config = dict(
    n_layer=13,
    d_model=64,
    n_head=1,
    n_kv_head=1,
    head_dim=32,
    d_mlp=256,
    vocab_size=1603,
    activation='tanh_gelu',
    norm='layernorm',
    norm_place='pre',
    norm_eps=1e-05,
    positions='learned',
    qk_norm=False,
    attn_scale=0.177,
    bias='all',
    tie_embeddings=True,
    parallel_block=False,
    init='normal',
    init_std_qkv=0.0625,
    init_std_o=0.0123,
    init_std_up=0.0625,
    init_std_down=0.0123,
    optimizer='adam_atan2',
    lr=0.00281,
    beta1=0.9,
    beta2=0.99,
    weight_decay=0.089,
    lr_head=0.00965,
    grad_clip=2.0,
    warmup_steps=320,
    schedule='wsd',
    decay_fraction=0.771,
    decay_shape='pow',
    final_lr_fraction=0.0,
    batch_tokens=[16384, 32768, 49152],
    seq_len=256,
    doc_mask=True,
    train_tokens=157600000,
    steps=5381,
    dataset='wikipedia_en',
)
Each number is 128 + 32 x the weight over its row's rms, rounded and kept within 0 to 255. Layers, rows and columns count from 0. Numbers have three digits each. The size before them is the row's rms in percent of the matrix's.

# q: layer 9 attention query, 32x64, rms 0.139, rows 0-31, columns 32-63
# k: layer 9 attention key, 32x64, rms 0.134, rows 0-31, columns 32-63
# v: layer 9 attention value, 32x64, rms 0.112, rows 0-31, columns 32-63
# o: layer 9 attention output (transposed), 32x64, rms 0.109, rows 0-31, columns 32-63
# up: layer 9 MLP up, 256x64, rms 0.161, rows 0-19, columns 32-63
# down: layer 9 MLP down (transposed), 256x64, rms 0.144, rows 0-19, columns 32-63
q0 100:122152131099106165105139161162159128124134104153127137144143165107089092171142160107115138105152
k0 096:103110097143142090098134156189121093101141149135133036153197158121112140155157096085128125146133
q1 092:146094166160174093126129151125154101152141116098103102096114099114159106121173124151195172085134
k1 095:162133180139135145102091155104142076191086156089141175111051107149111080120122138159183129142131
q2 107:157154200125128130124164140160155078083131107123180102099158120128078158133142136147090114191122
k2 109:133190172087126164175123154109094103118163093097199102103095120145090106183108179093131171169116
q3 127:167139105092130150159114188080126098131163109053125137080126061157063122201149141101185121154162
k3 115:166132114111151105139119170098123053138173117101136052137137098166096124175191114085144058135150
q4 103:137084172078138111107127070149162118161089111135098110123051136167123083122128154165132159170102
k4 103:139141171137149117141144106101125129110125140141131121119102182154129090114107118154149142185055
q5 100:141136093144115084059070118135145118154175142108124206169114124175114153108083145123140146127121
k5 100:183157103126150089057062107107193130157121128177121169170118069142118182113095121133154110153090
q6 097:143155060131184113071129133144115109180138135084149149120112150118109093112133124130192124040211
k6 097:111176078169165086059139133168159095161142179106112103204105105155112134085170104114104140127171
q7 101:147180104097062081139113183185097098112175135167154116180120156095135106160148137133096129101067
k7 104:123163100160122117149144122179144059136135124146191106146111133086129144115133228141109180159121
q8 100:124097161082148129118131116185129175084132147098159168085182098155177115124112084105062163106139
k8 101:124097144143155167138147126175114117109089156100173166075129144151102166149053109095119199132156
q9 081:125210131135131146118063100103160101122183119089127124159068151132093116164122145109140130180173
k9 082:147162157131149151098100132079126120113133096084186161134131071144084132149097122107189094173161
q10 097:103122171062127140120105149193143107142118102125143155168151118143111130108146172181151151194137
k10 098:129105091061168101119090188158112130153128102147106154188087096139119133128147143168193131180132
q11 126:175154173110139149120139094106107156116096130078082129091145112082155118180076145119104055109136
k11 120:159159179120144121143127126061161141107106149096069121068139086055105102154076152118136090178097
q12 094:118171128122094133161152168204065135153097081159105098104104144138153136094206110098139189175116
k12 094:101122127114142111151163130189111120118069082168164132143082134157147113103126121203126171171138
q13 091:072114081182160158114081170110147121106119139045137155138141133096161157111113107099073111080123
k13 095:126114145168142128100147136090200124103124155103116143163126116109094113137079141160136065061187
q14 081:171151089120150146104094091145143146137159146108192099078087086140084147134167136113139177125096
k14 087:142174138170141112136153163150109153121136141112158064134119090164082093156143120086153124120153
q15 115:140183103144066083109075090121145159122161149152170106116138155138145180100065133061076075124116
k15 105:166182110141104102148134142106146183118146111167165154110181090126141162144065117081104110055096
q16 107:087161205142145152146097119197101102143079131081054196114163136123127128077109098097113138171221
k16 109:114113152150166164107159124132129104136063121118111186178141084179117120141070096153141116164199
q17 086:116132084175123143148106151154127123070144103103087139157161145116086187147133131116100133128153
k17 099:091189132130131140125133100150148108100168148118113093147138167104083170167114063138109127229114
q18 108:176123154095099064179150189122151096148135163078112083101160072113127120200084187123088112105121
k18 108:173115167109123137217147186078156081139141146105132052083125057109143114206118134125120108121061
q19 090:104097109141101092115115161110101157141143118117074158173141155140180147153102115122107040128156
k19 098:173120053127135093152111127088138097154074121139049179125105089098139206102103155140102083076173
q20 113:110207133173148180186180155129096145067169124109133138081083116155108160169167096108124100165115
k20 113:119167177158129113160131116141123155056165086107119050135117122105092142149135087119123106168170
q21 095:085148117114134089126171184154117108104084129102142078138073170067170104106164178122080063105134
k21 095:126178082146156094106173197144123123111092143107172109110086107109108100113105142134121058110123
q22 085:111145113197100134158127161144161100118161139127049158180121130122164102112122115167131128130077
k22 089:112118166166119122153092082150136071164132140115086190149103141112124155139124177191145133107163
q23 084:063121118103112118106173182137128079118067167097166173089107207117148102151155087125080100134141
k23 085:118067120181176095089103158140096112095132094124184111083133120126140117093151145121104081129172
q24 090:154184106106121099088132128224120125145133154133177134120160119120138094053139205155092194111097
k24 090:102178103140141099108130121238112125164094189145142136156103097146133131144132157153103190122078
q25 106:101113084153100125129119107109118071074135149114115136191134151111142141128166115158091167193129
k25 109:096069119114110179107153051124143103088153141117152132184137231097124156126149137157094139197115
q26 092:147123171102193110135158108160127151127116148164142148156075082106082139148109146165118081124139
k26 086:139219090127139106150123133168112150121139129098086125106119115143103120140158109081130121131110
q27 115:126046123126138132085119076103099108115092158080113159173180136117125154114150141104077153208172
k27 104:120073122102119208100148083077100105142068152085096183141147142132144120154138138110094141144135
q28 102:176067145137126089104175097083174082176130122150114126106117149138126137098152107160217122101137
k28 104:176102107087123105085100118142144088212158148127115108108086161133134112085159130119139162151122
q29 102:131141101120177169116150103141092116120099071091163169156126124079083091037144148159121112156164
k29 106:069192164054166195056121122107096144154121112119161192169141085150146086101119192125148099129140
q30 095:113146119114148165053097097142139124124108084143128163164091101080125147112129133104091097144020
k30 093:129175095107175116078126118083169158110099082158154205117126115122112113098070205137168078102080
q31 097:128157128154149094013081122111135117154097178153112155088153093120101106154135142117160172091152
k31 096:143109112187117092052108119136140081169088141117090194119111071177123151180144163112107161128132
v0 109:112091115121119190163082151124131139157129123098122113177186099118167120159111129188176153157118
o0 113:109177106127159091110127097148101099103115099142119166112155172138088156138125172072092150102114
v1 105:134066082095187117116108102141148145159130118122160097093127082072157170105174164140125125158095
o1 099:173146151153090118117142131163099105105148092121147210142140140096090086138073057132134074103140
v2 110:158092140117135142098080088168136179167116113107108102144123144115145123210187128120056182118065
o2 113:092181118159127148094168119119094117097138103170126125076110119139135089123108128178161091095181
v3 092:124161173120151148189142128090149115115111071130120125126143113094166132061129142204062089138120
o3 101:142092124104089088121103103193150090140149131098102108121130158162102129136106103058169192135134
v4 109:148057124144128109090099087165049174081109168154135108123123095111087129107161127153196137107112
o4 115:118146078153119174125151135134136119126118079179148167139104113162124107141100124154088129157089
v5 099:137151092111155148081092121111174152070098139135180121120114094065194124134156146132096203081109
o5 100:103092161184089173184123130136105071159097108098070178098152177192119076133098139174125101095124
v6 096:162123128202132146133089167125146162098138121159203118171022132137066157080108141106168101161143
o6 094:112144158117146108063134134089119169137114154120088164141182175091134130182125140134072097191142
v7 114:140130145137163184148105145108149102165149100179208107151105120096161144127128108162177108123098
o7 110:085107102120094107134127127111120153141154134101083145129162148104097144136107137118126093140133
v8 106:109091139167092104124151112157125117113096137190110166119074174134079155127089177095152090140156
o8 110:103140117135173149134143140123162183170079103140120079139103122114152152166168080127110118202182
v9 089:143085123115074129150098168116139112118158144129077131136071133212150137159181132110131112118125
o9 090:114154143149112103100165130139122189130103102167179092088138100091143102097109175180100119090148
v10 092:165104116156134175120148136124136117129170109117126127091137139142162137177127097182083100081111
o10 083:119097154111133135185139144089144161074124103162150142095138082111086088112120184070117164153138
v11 084:110123140170119103099121180142127094172117133166105128118102107150144156104153190110161098155210
o11 086:133151125069114156138156078120095204112147149129123078128115134135096135155120092058115107202104
v12 113:113155111065118087083129094171156124162128164125150114082138175136103108147174119097164132195146
o12 113:126123164138201154116167142095093180117100159060160126139147104059139165120084122120157102118119
v13 090:153135124166132098121164175125122121155106175122094141125134064155167201015123148130159071086129
o13 088:168104130090103137165142080177133133101151082174154146125101135119127125155109118103110130201157
v14 102:175156084151126113109114131134152135078107165125067120115115097180107149103062200082125130123074
o14 103:132070141137145170167138180157131102106121078101131158115157119089102118115189081153094158155175
v15 095:094087096119133096132133062154159156136127100128059116084073127127121149167138036154101159182166
o15 094:150134164173111136113147124148158163126128150127196110149096128084118145114121135124154135105148
v16 103:133141137099108157104094130132121140176151172111140150126172239072146109073076162099115109106173
o16 103:113128084115191059067133159134063162099104147138134132197106084159142091169099178123121082139148
v17 100:124097110134141150107093115143135130174141017152132137078158072127103099173145101157131162131102
o17 094:095120114106104106196099108120166114074155152119094166152118142122125113144122177111141076056089
v18 101:127143135105147150171105114127112157107180072164129107158162075169131166114126109135144107164087
o18 092:135092069125094133101152115153135118112085142124161091144151143074121127119159136143117181143091
v19 113:133068163070125099073089110133139112158150086197149130122185171123149106099150169111145082114136
o19 112:085128095129161100163133126137109154108112154100115106094093093123100137156124176106125091127125
v20 093:193148154123098120160154129141065115106075127097117124112118113117101111136133161136131152110149
o20 087:120154144091115172153118113120204132127131141137080108132130124170195138096084109073133124126108
v21 104:074126079171142191116139204097196101142160109135128151155141141105204135095122085126129150097116
o21 110:121107115123114125148126124155052134160104149107131130114119137128064109148151175178118159119126
v22 103:086148135150115117156131107141072184123131171122102149158141150063164171070085161140143121112159
o22 107:141100083134086140041134107170095121147088095152146104206125146169129107191111099117083144161135
v23 109:141118131154136131199125155110098117086185092100140127144126248147181123115128164153099126081131
o23 095:121127151107107141081158121108152129151104149107135121128145086101112097132086149107121175081146
v24 108:155175099042086114064085119114116160146180192121151115112133082152150154090114141092147126157145
o24 114:133128140197182114114166105149079151117051099112091117179156195117117112137098165161101122115138
v25 100:123142115181133099083118158161181119089069179108141141113125157075115157152166134136176141146135
o25 104:106111157136117128097110185133062094167148083120171196139140158127146111118095106167092078156110
v26 104:143141116177110100184121182113118088151082153128111093119085162146178172103091105140159189099143
o26 107:143146142113133173140146087132167127153146124079096108149096158101168156145118146096131104100154
v27 092:099120181151138105162108124123171149130148136145183108139080190101167182134092132147081116125090
o27 101:100088148121131127058201120116117143160114166087112130117117146102129164124146100132152123125192
v28 085:177130172193124094132176056146162136116172064098068156143100155136093106166138126187079130129093
o28 075:110106140107068207128088143151150130090122150128185081090165130110093137141100118094153148161176
v29 089:128161107142103099084137129143111099135121201097098119122164099160104125167115198093158160136135
o29 092:132135111130156191163119135136114157108127088143116161099146136124166139112148090106156084117133
v30 096:142070105114161135134108095130088134171116102118135111109129161038149090138192098170108116106116
o30 100:119175152146147122135155128119186116118142146109113136061102078142112143136080114098140143068123
v31 080:158124122130112128096178125162072138110131118122104107170152125118073134081066161121205087137069
o31 076:149101043120116144108094143131138154104129103192140192146125101097129145117122142135071147172149
up0 097:122117069131135114187103131110032129091142110184124116129197145126132073133109132110060134189142
down0 100:145176043160123144112143090130136124064119155124101077135103145106171097108126129136184096086142
up1 096:163129132125124130156095108073113068089129163126142151091130118141108162065133146071121169183160
down1 104:098108094140189166166153098146116064095104074199106094115109126135131118167120203133112113149139
up2 113:208157104154121115168097163139090125147092100098129101092131135083114132152103149087066156137125
down2 112:130083086167173142116142172173176134112067138168140109165146131100142126114129090172129113125079
up3 117:170156097151123090099112138109111139129204114123145131134151120146133087177059116113121146131147
down3 130:115147108153046162206078140138145132138113119112164149177146112171049137137160123098153133073127
up4 097:164103169230124153157077092127090129108134136115126139159110086116148170147096115051090169165105
down4 095:138102093153088137108096203143110140118149104075095165146185172120103123106145195082115155165143
up5 099:199099117120149114138069162102141097138121163142130084137181131041150092131070123129169189115105
down5 109:134117120107187118097162059064161180118106113142112104133104090151142156137187157107110169140103
up6 087:144141143122000107075118086126104157091147112151124063090157159105128143108070070121093172139114
down6 093:173178168109129118138081156146170068135052130116074152190058107159095137111110139123113190091141
up7 102:127177133124150091126095119085135102132165160127190105136168128083199119180067158103131093124130
down7 109:191196100171110121143122123222088104146106174069130104138093101130101152129124108170142141162177
up8 096:125178168129144106173115202127125130070158146126140106154146122179136128133125087108069096152161
down8 095:114138140147193156110159095129133123141174117095084126073174097068110137130081110153181177101114
up9 091:193151131109095063112100096124069083074109168116117123115113159083122113114099100126134137142157
down9 092:125133104115136112149178128150197139086117040096114079162072128110135149111091148137142125136087
up10 095:144126144169163090136146136166061064130113140136139154082157144104123110093114079061125118109155
down10 088:160124111133206123069196179077143125106111120138143134142166136152140147129111125108153104175163
up11 105:160097122138063127147084121110124093112201147136166094117190095168104105115083140124136157216125
down11 112:125128074086157150180129085139135090141139142099178119119116104167109089118174133124090107179091
up12 098:131181128140097067139115123138173127127201142144081123118186172130105093085087169113130185180139
down12 099:139173130163128110156147110105105152150107143105136116151089143139062092167122134160085089113123
up13 106:104130184129144145115127145128048119098152154171151107096152118198159131109022103094099149193175
down13 107:080136101179130160135156087135121103151132157108171090110105175095095112146167126127138139148130
up14 116:108114125153122142094131135080084141153123105077141106134169068153163135110147133093141124123174
down14 124:158103096151123087067144166100160137108132112127117107203127132141125114113134086111137139112139
up15 101:134154137142092100156057084106108135129165159168151132195191197147153177082158098137161075118083
down15 094:107116179082125141120097150127166138153138158097112182175077140106165121099153054140075172133122
up16 100:104137164169113114107058134145093101085134109196086126108122175173096075116170079089084186183107
down16 097:132105093125076067098175116138139152156147129067173141112140097123156151165150106105132095096154
up17 072:157113105135093086082090151108106090116176160132142104141100127128167151140170109092146131202164
down17 144:113132123143088100103074141131076111097161112174149112192167120136217114092142126122112154169121
up18 113:090157122101096137118144160133090134122145170093142127108153106139153093168108183071129169169154
down18 116:142144112133172132097161139122077161111124151047075143083175129182159190129108150102175103136188
up19 086:085152221102121122110104156194099100160080116144159136136131087170101109133073122129195150147117
down19 082:127087102097093095084188126087128138120129120152136185129136146123145148128126108128079120085093